config.toml
activation = "gelu"
rope_base = 7070.0
qk_norm = false
tie_embeddings = false
init_std_o = 0.0629
grad_clip = 1.0
decay_shape = "sqrt"
Each number is 500 + 40 x the weight over the matrix's rms, rounded and kept within 0 to 999. Layers, rows and columns count from 0. Numbers have three digits each.

# k: layer 3 attention key, 160x160, rms 0.0527, rows 21-31, columns 0-159
# q: layer 3 attention query, 160x160, rms 0.0524, rows 22-31, columns 0-159
# v: layer 3 attention value, 160x160, rms 0.047, rows 0-31, columns 0-159
# o: layer 3 attention output (transposed), 160x160, rms 0.063, rows 0-31, columns 0-159
k21:476494519489464537468539531565539492558416573524516467540480473554493530502536519447519483489447482525513552471474450611526495547524482464531545517533486507505496462489537532491483479456511469446492483490397503532497479480519482470518488493487439461512504528545522499522495419463485501424558508493437483531537531509483486519500471524457500474504512571477480520542511458466530520482521500525445504524521463486556448527477402540570490507466474475474449517486482495484477490480469539
q22:526527530470443488559558437611507500499505491526464523440515492457516474550508451543471434555486495589515566507467467487401494557527482489550515482572505558465480468570502500515491531573465481489468537443459491498536554543561483458559501455465492486486490512434600504509478479519446480571516398478431491464554536480534488508489438496578469529492520518523519504536586483536562457534520455459432492559432471498486546510400535518425525472450526518512463487516491535428473494543464496
k22:519522520540481465448489502444523478473516527545439474507446518626499484533496495415507534469506477491500464487521508547507482426492459504500500495456531453525491468443467482465471533534444485490524478496497465527522445482467559459450464521496525525535485556509427489506558512526486438460470503478526560483445506555469541461465473581469522485451515512518500476490471490542506540498452509517511507472487563560501424431512437533454479538523464559495535483555449534449507570446546407
q23:514439509492496497481586547511517375504490475486500542473561484496476435452530433516480523500454537472492511500491493567524542491508531519395506490491512500449553476455527485528470502465547500413527451489484533535450500517554492465553502512483482503489528524473549498567414543458510490497575488492464492467557535519483476501555491547496521454497521500585440533532501579471501478507552449543548484542493530483541486462476462472515479464450574472514516532510523499457483448534488430
k23:515492422459504573575543443473499481527467482548452507571483448554565533555494455539511509521444493471480477484597498564544524545475524498496488498579503527488532500504448479548517494478473506527483524506515549521498488430541504521489618540410600526499465481555531583460524439570479507442546441482490443438506570537487469486536505477556532534468495535520481494521497537523504476490506491584535511501577481593538541441536517451491515481548523545471435515577398499546510469536467503
q24:495483515468492505485472487442468513554481503497560553565453541555464525429444580507569514573498457535578527467422473541442518562469564511431519497529594508430516498548572457543495555498489489593520470500467440525476532570487489449527431567503517429519509460550502436499535540526509534510439507490521445496510489479530506527476536535499566485489505469466519471569512553538500522520560540468523481509449573519530473510495518471464497556493531464510460533521462541467548496485468497
k24:503558423547466501511589533499457503543466559528486492493459477481557464567518553454522452468495429533495485534553565448517481454488520565562454435466448532454491498482460524527459493512508478448562506448532537449506505508517488507515587479479437508563536516475480558452520484477497509485523530483482546483540514550559496497535448518499472466442490500500501569525409457512502430499532506477467541451499485454501466494466522492525484549472538496459509497444495502484436543509522493
q25:456545447446466567487504482511497499513528566505463518516488486489500491425494537522505507496491533593504486513465558515476551474505482552506426482588519466459498498469530523450505466492490513489506525580513492504491546522555560549509515512430497452452512516499521601472498542489514554451486474453492497484515508474506538496501475513478408436426523484479492428518451530521516512529500543475505488434504518532495456470507519487528459504485422458462566492522504494464512469518417486
k25:464480491529512512504537543500532482514479511504436548562423534534493515551506492481513490500481531487495466516545504383548554448473501439489511483481525535504431487523471499554492506510542458476488471480513556480498510509437441470525518504530497518510477488534535509535487454579476537553455512557527481496483437465493468473547483469581556559517506456484464510532482466561474488503582471559504542520466429480460469509507452558449534497495538521487493458493519483487462529517527482
q26:514470511529512535470530484545518518438516549497504572507589506500531479488558527483458517455488581576539467585496548487431507509492523518527442549587537545436572533432475491476467512502494530463520515453464489477552548479437533449515490456521505463515526495589514483531502532528476427431517527525468421495489488544510549452525520458532537479487465516515468555497450479507500450510493509470513504553509475493514496534494515531481451489443530508432489469472508492500526486492537499
k26:564510509524465489499543488451557495570511507536479537495512462537526529539496512490595491546522536448487547469540474493499551525475545522486548475507554508474485528432479509577592497514544537493482491491517524499540454453599520557538411513453530553543503535525513457587485455548503512576503481459503505528484551495449465503491476507488510491492540511497531517488536547548517502502512504516528471432449481528520435512443545467526518478499508529560490473551508537486512506577597432
q27:576495469496502551575533524484517499431502485509549523507494526559429466537470472567476425484451512526481486471549557473466526505533536571560540468541526495514549471561550505448544562446596524455467559558500488478495561513467441523529502469455541488542494519526535484517434478445508461440495528462483510520440446515419503497478509513517512511421528488432553507506576513524485518405524497515373483520467515554498508532521477463556445456494485557560559534394523511548505568562514464
k27:457468470550499465434514481506526518487549494502484543489505474536527484486532518519544537484560447480524487451523510469453513499533550480488487496530477524563498551519526509543461525559511469532512508480462541587529456497473490442461477546555559482550544515533509478447525490529471524468485589529571416416570590502461546523507409411465538497537367512501472472495474510517478463537520523479511512527570589500567544517550487506486492542573489492578489490549556545487425390466553496
q28:540466504542529485527504484504468584515477565477437566529511570500458526605487511455493537582485487502550562515532513545518475524471491518487493480453532476478468476508494453512524475399531486571514531476464527453476415490555529548497553486514460512450531526490477518453573533457509525539469495497498482557462479511536521517557483542521501539490506547541461569485540450526470490531518444512499513514552476512561544603474451566558553491504492501493548524570506482562511494569459420
k28:505495531538462504463466532519512496551490481505534479521534449407484433472547498459504558510546511529507498541478507499545490514556522498517485456471489482502534492503537502424451518509484525476491461455504524511524535493552507510494486432444519501469474554607493496569432504480543511477524462538473473523492535573530553500458471475457548473486493515489594563562466533480545530431441565553546548508515476514447542491580504425468479446521541554582429473453497453473518522511517531
q29:473503511498503466474455455425535467485524567462378504490509528526481466475516508451481487453474451505473485462444447561522546457457511443501501507495531474418498439480539461487497472496445511495438508466512453528533484565448474543535484524453480513500520453507454504540508460479483536553472551486523560530517499527473477432460502534588487521483523579526420582539420429500513515537520514486477437474448420521512453519508455438434512460458494460515490482525514564506470507485478483
k29:488481487539455476510497447481462449435423482519474435472524461537593527523464463530505435476497528440524487517595559477472481497469538542521459442499507468466472430559520536459537490503502515481580497404467558497498434503504549476449433477541479522507512546453547567458509515489450501569490518533532484506541435507470508519504515511525584469521520482505495498493490483565487463501588408499554519464489468517415470467476464459524485529508523521539445533497497520466444477490506550
q30:485502526465558479514530487439571478506522451460494518441436505511484483541512453457616473525473534512572547509407469471460524497512539469493452497489446509484560542480505452521492495465460522559412508479445503532534445496534522499482479431452493532473468504513465545513463511446457518458487535448484521473468538482498453504548468517509480467463490501454506496466508552481526543517484537483475447502516506462490460561548447516495445437618537505483457497443474522524510496519491500
k30:532509464436456497510463493443458516530478563506448467542537494503438453530462501458462518455546430459483510429474452533497434492485459530518469531514507562541411477487462499537531468499520431472510438455525535494427482516458518457519471487557528515458579549481525535492524499447539423548569500478528476549505535499493523515494570513522558495534499446491480506542446519517516489491535517502532480497512457518559520451448503515480530465478452454520560453521479529518516471483487527
q31:557562494496527463537471542544521514492478502485552475499509449447556479484517457522483531529453529471531484443494551510550487472493580482499539531525515488488469435572489520494500436547476466527527502478432506471538457496495478485467529480475513502449526523501534514424530459478502448513445508530472500451565514524514549493522508550444497509490550580542419512532432525434474535561525525481488451517495556584493499530503497561508504499516512540576528505429509501404471526513549502
k31:518468578560514622473573463578497524530526513497489470520526534534486502522512464444457538489571475484479558477530445510550488442471520500432511474497426492515517498453473545413543502514481478488526454422557496525501534556522519492503521528494481488578455498518523464532548532502484464509514474488516523383509471516477482515511474486605488509472514448517530534526492522499498575411476505489497483517485561462513460486525547452545559526492518484517447524511517503532541503479507517
v0:463496485559487507421516465509544521513499534474542463551459523496541495520461573553494564475488536526497434490504542477465476410469509546528434444533489505528485502489477550490458506444521475515511497612488575476449445460492473426568519515503515451520520469521507463500493486536491446440538506557477516492472480494506414489473558484508557484494520526479463564511502481493512411519540449476528497503449496479571496488528432487546435486513535412498486421497464509541508497481483533
o0:444481559493512522493473546488480625501499491465445507530489493449542518462493516485525475560508477462530510512489558501457540476508505563456495513510443480511548484512466494422524520476507477514524473505518493484501419505500533476479515513521522440488558496554538443555448513516569488459541495499556488571505472473464486461522495482513515497513522530586507552570529509455549568552455495499516483553515491540529486515504567473551506464506500507456508469532515440511553477492442472
v1:388534537476506471560527536498532521541564524591446512472496521489458471498504501422484584509546523525505487485481488514495408500535513528470491470417476476488515481562496459494621498522471525523620424444508448475433519517450434446479463439428489481480444508447567485546409499422512521517439556541503571521486556483553556500496497410513525492508446508477574559478487451466569527489416467476471535490465481486569498477513481465583544469509530561488501453543528541461473566522502505
o1:532468524511526527593467468495467494502482477528478508396524515515486439534453471505586563476427455545492470472547454459513432462501509525521542453488557510478531465508430479522431562494440503464499488483482491401473531522488447456505522505564469486479586474527611519539478527484547510462412477510488482443517522548550560478493496521476467463500572559450486464479472426458564515547448542463547510473440500596532484517555536522484583468507443461471457462463523501478441490558432545
v2:484504489440488500552489585528524507512551496520510585512467510510482467568445503500452555429516523512471476571495537544505490546528498462568490560523571460564482567493471540568416485514510434525558495560536540491493485429399531577510481520542478492557513432544471506535515477611511606489593541511507507450484503497546559460499508442463570530496471507517438545502476507545534519508583519503444543557589541507554534470512485528551484483533525446498477506481564488526495478560475472
o2:515546407515521575453548502499535529541483514500510552470550538434527503474462436453492453463529522472540552481463527518534496482529530501510518489538546516510485494505441550547513487518517479514461511433512452432528458505417506501465528484552518485543538497573469493500452497520483556460508529496491505569487429486495510489424434471506508547434481512501441524520388452474512513499536452465438502480570492606465487512497499543467475524540496505547514518489514495489486463468533455
v3:469532529457498458621463480501537416505473501504498543551440532476520537569433456475519557526541474511530523564483536545523448464537509517458527423568485532538579535504440553398523487532457491559493517496499589475438476467434483508494540524505483519451516481502499508513526589420505416467524501482558577552480486496607541485556548576437530533570644513552484547455546481492523473542532469485504461545442432535553477579519518446539537447523531604514479435517501438500550516462475531
o3:496496529484484452485580496551578485512467512504550564488499517589499470498426472517491545545434465531467487519511527553527495433497555464458502477518488521477523457450476528437484528442514448434456576534516564471471519527478485456448538498604510481515544516507457408515485514418523480429511466493435501469528501461508535484522531471486542511473545511553453420498457512489445555475485500458457435503493439496549395476501415530538476502570468522597500473538544470496501449437502444
v4:519544489540572542497569490514532540475507419493491566474512547409434472511457476488488479513497520546531475499511585473404511445453552544530505476547480474556481493550566499503473491453503459487559535534616413499557603466481510578452497500507420555528504531547515431491508498533537501537496531431541458507477554441394508476495530485544457500454430474522504538524421498513454541491495487487521533460516514517437451507453541482567483506580524501487528534517498538476448488539547537
o4:542537487537497524542503483512457529521536476463504515537511492445406517526506478510506472483511518498532535504547447461471436454527511569476524481561449521461475499565535563538480529436501510463459545523547437481504570562495517547514478539571491519517421492465491499507442371521500476530459519467544483560563437540475561516478498538479453457522555542533518474489540442512468480511574521534485446529484546541449524518472583502466491468513547505450489582550478505484458488540490587
v5:534480454544555528503421457497533508520492473549496507484489515462597486514465540475533526504477421497456539529535487537536442415486412474541481445477490512464546492420504477524528486459513474504476527524468497402520440456489486549498445436477421422476527436439488547442534538452454519395487488463417495527455492512477560518481462416504519518535465586520474500493573519525462492527446498567489450586453492457529409559488556524437484526483446486478568449538503435484420509549520467
o5:533458425523447557581497495540477473617525481518583442521504499526537522534477467508485497511437510457449527513539486495433522440457499594484504491535529516459582493468519509469536503414494512436598538530487560505474498483477468569535566464491451470441492495496511579478478506568521566403471434531520486537471483563497495528484511525483481453506496569508469514522532538499488526503496441495471539520496472462486482541515482508467501542481473540494495485462477449462498494518533442
v6:467497524486496446482497516406495517412426452590491513486478463423537505568561555539458494486551530502525541533486512466453513450515607514535491599469507507442553466485600534493504523512514479456381557502531535528515519571490374497519510455504502533511546547387460464544445556505495516533413476513447529522531532510500496495537480570618568500480477395474545481526495465469547506463550547459479589500482543468419454441449457491410505521495525490470505513503508540485506511475465467
o6:503479548538434453402508473558523455493419481471507484440523470445528449502504545510521508487526456455555506403480502462506420485491450451481554523423548492428514524477637518508448500573483526506444526414521506433512496503489474512547449476402475508530499488537519438496486576525507526508468486447519533535539515453452463462512564580572513529523488465536480510506496543553518543559498578553480496516481487438502505481442513509573469535461518490495435564473552604552481508455451500
v7:488494498537517519536517494568572518451496523497469531431559568544534483455469562525513462436544521530533533563518438557471544468516538496520587480492434616566468525515526463464450571444531496471512465548507564613517484509419550533566532573513469506539600501506422540457517509517503522492520497522601427529501545443513463483563494530506489541485483556526487516530489595529575505556488537524413548558489487493479521533504433531554459467543553508487489549577514535511442536513483573
o7:451467509461535493529485478467456572490470525428550541431481502489496423393475491477505456503545526509502545492449495502450538449508492516525495530480469483449455520480497450563517516402521483523457493493533479440444484477400464570527470556495483560531544482579503475547461420482523450443493430627533450501528516536388514585461477426540460522484424432454567522481481551496480479496549487558505458541420489446561480521479508532521468445483525496471456504541506484475524492488522465
v8:478464446494445552456513590371550379434522473483528448526506450495496451509470499471490550512522468533486445493482501523459506485488494450454513585503556484460427567431528485475527477482547487432492497458440503551481542546466490471524469563465425488487552456546459470502466474500568482503538453546520456494485553526434499514532527429534509447408486523583442492447540434515521568495459482546538489497554542507530471512507542415472460463465456509501415554482464591498526478468478527
o8:501465515511525539573471524459494481422467449514530597548546479569512477515522388548498542458475496467463530509489486410470501503484526476564539488507480508574545443475437505489531513506467478556473439461457468527477416406496494438533492594433445522564496473480505481489450595589524477472524520482544541460519470559483490529566527522488494481434461549540472496499538492536436526489571520581523472540498601568506523453468528483462513489509527501594471533520474497557555491522559490
v9:562468428476555464498449452527448432514474511402521516517472510512434482472514516449539491484523504478500526417492531480450451466493465490516499515460489472520458532506403428467474542479555554549470491463424569506497526476498477484433502520489509520478511461508455443455437479517535428481523457429466455597525512562411504518532462448458503484536554461414479537570446540496510500481503476571507466601518547563593514518477478564466509501472454467472506483504538417453538510548466556
o9:546492470404582473472486473490434462556504508595500442589615559471442527460582427489481490480417532588496524547481569469455580485503495515448542535483515433451483501477473478459538556501579515515533521536503558474505504422489498517435508524485539539460479507412573508519541459511564494503556458462494497544469479504462430511548527624499522542489489469501440508536460572374513497441468433553465488490480562524543437487533473484495552484531461454433505454438493542482507488466538480
v10:543558494540495513515426535466473418555499421441532513474520516512537452481428474447419495509498490499497500523443459518440457461512409477465494538547532488417476486476571490513491539510467548533484404412477475421456551499496538550579495505502516518547496494595490521446473507495532418519468530541485509456535487487526465483526446492517443565451577498504442559530556544471430565509476543517536497529504504535523548544554510517484512453477527559527542521450437474459462496531497439
o10:490541529511547509538484566530448534517556419511588522521478548527525501521418560546533501463486565444462537562552461446499494479488464507511603455524501490486513459480459535479583477525482512533517458541436477508474535472495467471487512487544487563487497477541472478550462517482519525539554457521482435484551464458604477521465508503502492503494542398516493498548493527433493515443506475475514603513512585444455556481518558465530493527527499563552546542527522488440518473493460452
v11:534461551503531433482463487523526465421561618440509538485515610492481488517522521436521611505499566520573495513562427511493421466536504494491531487495568510492468481548519510526424564491524586527548445498513504545523571480524619446523480596486462521469497531529451520490547428541483473584484573551521522464439529523557477433523547461507562522499451520590497520492502578515519501506473537509488483516520436384519527530485491548533457466468595469557564547516473588574424481517517512
o11:519433495440536456562424540511468487543456493511482432477498469480476414427477440534480527501561436519579575592442479555495471477418551540473538477491597488501466459465422446516512472481468562566536453444432464517551502463517515510553495488551463469554425509509495541552493470523515557539441474569551517487537439543453433514494559461495457494507547537567504581454472511509563553415444520490519512552477556522570477559558511471578473475486520507522502518557547469451491550551529527
v12:473475502465567483466498557445530500424536468590448511498463489524431488558535511475486563438547543550447529603414521487580496453488534470533442438489551495479562489492493414439516551577504464506577442513418451504530577480488492481528451543476563593441540454515474482482483508588568493448517474413474478487467493479466428424512514508512464463519532497543507513524489512532464471492473467496485556488496490539395447552530480543511474564541535572525527483484523514494463534551422477
o12:565498539447434561559579524528524506477504425502539521461532483547510414438444500506560511502522554533510530484503502439464506459528586512565558518537532468421548515510468467504429539553557545450557460563535458474471525491506562497480486534495563529511508549550458467505503467526471526530479508456521544525488555551421498461570534558511500523415515507483417490516494553544493515458527511494511516584477448487413503537489512529518530443529530557518456536482542474495558517486472498
v13:489491534533489516547538502499452436491504483580564603517498464485537543463525502480474462524498453411499499391520519520532520492515443504621509528492564583432497490433547541429503444494488435506442500458497502479445421520462425532545555463553543513486535481502425541553545464497510532504542544474468541513524486465524608530489461476456522484504502434509444496499484449548577509531515534558463518511418473554510481517554548448514470590502577581559568496537564581459500491479587453
o13:488490455553543484479501574527474464555445471539512528486549499501539481476443507529431474499532539536529473458507549551446522507473507462519460413503515462607480419486583503476433431519536480454574567458415472486538538565528490524494525567473515462459588554510463522534552492574482519497542456481450495511524502544512482518516508495501501500497489529516441512489492514581552558548550510498544469515473466467512500461515433516440516490503448467472502535501574493482447498489451467
v14:519475536524468419559458498550526542447507471527577533475429534494508464540487536613533500466494511449609535476408537472466511561528340526498487519515480566463435430481540570473455562512512530554514470499452546521512525539513515527555556537537476448486514452498451503498483474499473585440510497473528479622442597479484528539475488521497396474516521519519527590517513507492460482554441575541540491610565466488524518540438484556482444506492508523479490475458534478490484535462443477
o14:407518444506499453501468496501542524602561489542538522495460400503499466577463558490474503469541431467499516443529539521493544542543470498466494577534458466459420465428471529542492550473526469579560462542489562463508528479456508565508520515491499488483482482510433444565511474530419485486624501540573477528525524472460467530539520452562479513469521496543456603474430524479451478491595494520487426518561491479579482581491507469443462480442504503484446508458440505463424484427525471
v15:469473540474519455482528517522449578494508505541468516524600587505495466529482642530516449534567471519503496500506557502549468553498515532528493570437477454504435460508569461585481485517541471443490504579557501524461513526543464536467543501563456517543508500523450480523534418454514542549448526545401534532512550522494538486479452560522479517551508430480483521512496484499539499518476507441509542423457472483544488453463558430493522458509505493487453536494586457441514581563576495
o15:480426483590502477552523509551411566537534564487505545530547516462536528565518429431495467551479493438488456465510562533499466501488459489523511464477545502449478495499541447526476452519497476488499474470519465567536520491468533498505541489518449519465525494509559505448497535478531433560522503473459551522523422552493534454440536512478495504507482397495510540433557487459468491518547539444491485505494468524584540424487564517478520488458536529492520503494498546503463614503484521
v16:508470510465528435528525504507479499459462467539442452523489478546486496465493447488420492494381539485458513516487532456430515433439514478509460454593538432553476509508437577424553494509413529537456496490526508461485522437466514555487502446523535441483553601446564503491410515560548502465456379445460431511502461505462498505485532541442511492436477373476510400520466501470567508456543521549472460527547500615478549552533541539485520572514552487539491380449510465476572451472502487
o16:537548487466535494409522527446575532498560532531464469529416501538492490507493550501502506520509499530538442551569515480468487488543536406427479476533518555545512453463484546522459550564477474504431496502575531538488539578541458464479557459464611493497540495512555539514506511538462533483477509480447477511502575468495474502510476528511525446495481409495542417549486518569494491493467483522367407449521442558428489493524456542562554465497480557564482503493533610564584446447509510
v17:520466489432424490522461536482486521475576486565537494450560530526549500532586517489524538433427497473442472460623476540499509600468429518542511496467495506478459465471536466441499538481521534487451479555508583487500497512415466528549520597484454586488518496482473520533470554522443513412496510549455558448447456517451457534537513364523435477431446555563562537506472461508485485567452529446477514475547563434533484464487549495436500503408483537484488518532510468541507560493504496
o17:449571474550543494525441477497498527509505478457570539480507475489563481492524475461561599493423491398469499512493454516515590545495504448484537540436550490494471488485564525485465530498547527552500427514485414520550550473509453467497515522526475460475504482534427554522467591518485449507457538453482507538469447509425499461504444471525476445452449497461476518495488478550412532570429514530501510552537501477528461535567497464526477491523414528431503515427505425477460502619474548
v18:543571476506483521496513556586601527525485436481459418398517469500500481502426572445511549560535495468481460462526458459546504502552486529439463445446462497463440476468528522465424447558565368456522571497489528533437549526483516571481518461572442468480517491542468462524447488498526499527520490461437499478483549534430504519553505546456467539463510557555514450517505486528554432471477439578496393508481394544502461514462498530492512499550549418502457545504519490592432520527494541
o18:499451504538571509544495492550479512496470485524471545473476438453565473547536525471437555434532483525465489518484478525499560485530433550533518420499494528449492476501413510489560500446497463473511445548556515515509451499455528560482501556485534508516469479449488467529487466507485496481430513394482456491436512518470503511456499405462396561473430550617508463473615523511524432506531468471425489533488414538475518446491585444513442515526493467493478443532503554555414503545553477
v19:513517560523463554443494498481543485430500505409517477550475479528544513477536426475487542518572454533477462532454562544465496514465522515436424557496459374581489453478481518435521455531550562491477506471429441520482470573503543483556474543480490538481498411503626568484465589485429434498463484419494578435471602410502473492454504534477591493440459444551474525439506416501499510480467466480536474471514473491532460421538472484587462511428483397600506538501481489490515537513429456
o19:488419511520504575494576409527463495458457493443462522561498485502555484493480481498495577448468439477475470419523496518478417463477503525528504485566509498594573442574420515560522448441456511595530516586525455496402464492560456455457487477486525548524401473527508502560439531490490506548539469475461576457584500404493479486538485601502533512432502559490480587534476457534542565567522490508548487504523496536545506437510486455559451491442527506601485481521479490487527456562454516
v20:471443461469509472414480482488484498475555509602585483498498530435528481502428511485496468550505455476433498525505472524447519527417416491454411510455433538495527555440393510493438507577473505504444514439419593475446425483515475514518449418501478545499507432519504603574490530484558481552465407516521500436468571482537430463459441487517486500505484534487483564518505462437498505505439414504496489461474606441478565469421511477447415482437499535559555446544492540518478409480564428
o20:459439482524523530457487526501511505494498504537516461467508557425472473463491512491502527525498494501534483515567461482427466521508448494472486459476479487481579539556420500488435499504515519482507503528456477496475505469541438423496473533506531491506505528552468548455440518515465429480513445500501528490454574430499496484472485400526508498491481652516510541555504544512418473483370531455473532510452581485513583489539397542531384464492424547501548522529504499509511482501479451
v21:450512460468493446484455527549531597494495534483522487509511579469521547452540532463488448502497546451543420487465606517513516522458430526525454493511487450435505503533502570527550529515475485496476485517494494426555559534455586522521421507486509504478532503464500441518533507514555468524519491558506594509535439499482549511495415452480554514489503480535516493529516473504531468510458499528480536532535576486457532487522557465458398458494471530470554545483436460496508520416553543
o21:388507434449503573445453520521546517461475571490539428440516492501552602491513433484521542535491513435458477544417590455475533512540486496456466522483522527560512435511567522496512500532461566519550442546529515518545561508468470440522487555550495506498482492457456537451517541519477499541462485531464528508489496459550546433492483562472514448561459503472494493515479510516511507484493522446540523494436554551430471491588471458433473484468525486531494562494517528473451549523516436
v22:456503505535459497528442477413525515497453495421455458500464424604505484548399482448483484473486445509459535510460425515423526511482551477506442564472476410502521490514556426501544492433451567482521502472424467513506549550452509476515517506439508447488468463575519554505510518532463457443528514570497512531530480479559503551481480492471518546574496496482542537600540504501529514517533451558559429494504505497493508540521576486443494506450470544484448486565438475501487578447451494
o22:498549511406416480491534483488536545474511455557514523467550492491470529503534464476474559447496591546434524576503527543510390544528513498463510496478558467527560462546492513397563452551529497516479466564527473512441479445500471471549535497545471498493484444495561484480471516500554513461462504546512505502468468492606567553516527559498528515421476507503482512426570481445576500450534517486552513500500510424474480448554503521561470489458519601517503484473486496518479475414508545
v23:519434537542477598510529516472499497479463500561428509442444538485437445558471565564579491505510535487565521464508482511544475550487572575550548454445475541532543471523503514556511475529459411504499471495539557478520486528579426501547508498431488544525519544530448505530476501525432431576515510539435531536602536469521503514370431484501532517418408540478447465485524465454499496472459508501496509513537467421559428499529497540476596533532459509526511554544555505498505526530427497
o23:568536531490465496563468509431381441433551501520502548491510486495528509493491514533549508434461472538523516455572511474518520498493513564523485469510619567498486450517576508485547470545503481473550598530498519456576504491460505545463569563419386469511487470520472502516487489481523513607529616500548556518508481496492528471502514448564505520492487511548468543479569488412472509527466502492519420536532471437482457458538458496461523435484549548457563561517469564529466480537461543
v24:504481470406506484535499473448530390520569489472572507519462533559521485451530488461416530460479543554430441479539444531528483458523538488510531481553475601420470532399501513443529449524478504522538504528523503437475588449536526497501465509517481529516460503544463475558487468544474436489445572513532567422523465523471466438459513498480441465499516476577484539488531483495514542428584505489472537517523531543537512484528508491582466504499511473517491525472544426513507523457484544
o24:495421501478507539501528503453537465492491520509461499504491478599483507489543481501464473538476588492548486522488454552576534484460574442517509465510497521475450420529505497449519482573480456519418513496452489474577525478527488545500452491483462559521505501447484473514455565587437482430506479475479511377577422506526499488502482550449483452468492466534482464497495482514523527452511531429408505508520461503486532529552439482552464486561475496482530521467553453503512529560521432
v25:544514470520372569466469488505512563526563508482457477519531424465572493515481477467487436572575454500505526550497474455482485442474482415498414590485495501498486425487540539559463372542470483563531523534443498544523478450554458532515510523502492488543473499482508499509553448526507495531467544497544524556473470576445550511500553554559568499467520464566515472544478480482489567537559508573555527500547463450458463534492524510540521490407536463476476556486470489508584593596475515
o25:440548484518452495475526483543513546436507494534498482555462429415565552529510489520530569531506480550483462495504493466508442459488481515555542516455499499503499468567451503555495391518470447543486568560479483449497455444461547475534489498484462495545511450475539587487540410590452501461475460420543440475473499535541464500414552542492507541474504554489456535561484482541439533402574467548488517468517475454546442486476483421528455576428450423498480511486501525584507560461491487
v26:498517466447548507435519510505564575489517595489492472604565581495540496521613503523422491522506496494570493506533553461457595491528523468527441512476517479504526552483517556434433554549513502465455498501522465474535513581491464457466544541518588581527530542480542515503508486482497530599482484466487457517508524465432465458465455536539457523571476525450494481468527454526563465501459519479454535497524514541543460489493566530502538524509509511485518490591536567503515509426516586
o26:519481536512396552523520467502489452480476515469446451548513480542473487499568488580463495478498494469578422459503533517454508525507498360470434540478526530446519498506580455489483479508529534493466479498479518540520485569522466478504465563546560577456547507497486524496525489515429469523549520543547485508538558504461432500533486550513516533472494516527515527499491476478507463597470523452542505520532506511468456485504486464519462511505495489526423531539514511478522602538467591
v27:483442485472465412515524530455517531570494490530493402541575451411458424528499478516458510520566432507468488449558398427459455542445534526533495487435530391481557563445482424537448465473442442496448403519562528497417560505497469423492519562495525480471455551556504553479489452506494458545490419447514493488439479510495538506568560430507575530427409466549528517560468544453527490435378466518480561439455509494466547479440467436437536512487557418394508430554527479551510498503446529
o27:493449500477486420511398573430542505540501485594505505471559430488478472552595443459550569490543446496516457603497409517485443513478512420491573470471546534420598524481511518523483451527472478473386442539479539491521514491475462458540474567489522432514484543545565540500473515442502547452536535490508440484496543540463518418452497469457529502506480528564560535411467473528580505503420450512493519497392462545451487511456489411477533528470446547478494503486546512503504499514459515
v28:479475489522529453503446534498503489530517495546509520552499463519512443471439487478507494469546530522462423510484461504547516467494514565458506459570555497485458508498473490481491432462497449467509539540543490477517566403464462539542518519436492457477526459514476532619450474512537484525510510418499503503536498435468500495478557484502525489420572443549470515533504529550514522546462462545502552497550472505464487478440423523462461539568496618597521513539462386554409540493476545
o28:435463553514493562467471554509553442506523469477513464432504454537445519406512531467494531505505505487494537498527501458506473411525472542470567499517554581507447487497522463487446450497562432483513539497508521413543523497450481529506571527556547548570477466477522511509474431516506512468489508494449522461488487494452542444525526507460514517455456520538479461543548463542488514468516504516518479509449462568431513573541568588472462483512479607545512495389500497529489501508552500
v29:476477501529469474477559489519500551531552518414414504544559515479515473427588483522496488498576520511537487488528543474603554505601540454404530505525493520550385517522544520564454515557530484509540534472512544537507485520533508592499466506508520612574468459521449485548522457538522443513577486567536511539566422474502486479514462587448520457543450420486510531458510480504476439541545545495457497538547451523449479460551480508577538499611559488515517511559581495541476528556546472
o29:512439548461483488483557510450497570542512499499513545493507485433499505479522520516462498540534518511546484469552552523588533527540553468518484581421456556528460493486520511659491482479457502477549527499479507478587459438562559485471470495526523563474565431541466472472516394512600478564562571562487524519526568580525516473460445483559504578555469465456510485482540515457507460474561555489552507522509436456507487549455511426539487496612484483597520495560516427601498574534563463
v30:523414503531484476481524494431505515453453432519421531573538389460452553560461496524495521497575546435519543513468533546554477589499514508573526422527441515561469390545498500459472485520532518496567539489506398540484496543564532495492459401564446487479475448545549365594534502446493502552533541461509420522577485524508454532532493553489508476476394541452482509459507451465537444526559497510396485561500505544521489522412508480462513541510491378494490480522540509550501540506494516
o30:534508413466493455427532427504530508441542460489475478496565493497529521517449519538481521486521469517565482402528554474490564512474482531557408490512480517490515475476479428522495552459574533468480466507500433505443401532561458524529510485485418393525465479520492440510509434506471485515451563519490476519510467556448552487489501504493474523474471506501580469481528529448498402475531460486444471521491429512522563480452459499511491516520541440445611470461540564551454523515501504
v31:451509475561523481523496602532589526441503494482543515489550488503456518459515510489479482513570460466576546533503540476504479552457523414477491546525541584561547504512473571549491548472539557496489498495477560491535575505459577592440497491543504564517505454496490476553467545579506472511489569539421444507567496437517520468490480522484489488487565502423438458465543541499516557484480575511437456419539497521470478545544537488602522429506524492517512529512512517558515460536552470
o31:501520441519475451491514492478516515420452503430528554523464540515468458436503499489564463571519450472499513549569458493525446492551552456481488475531498513506476482491470499563480514459539533483586491479463526550519464525508460491459512510538455525529492488425411502445501473535544526505476475487515433498424491494500456521449480501470471583424420456486542445489583507454467516443503526452473506461500554489481503514526515546523419514523534506526516546498482514528524472471443492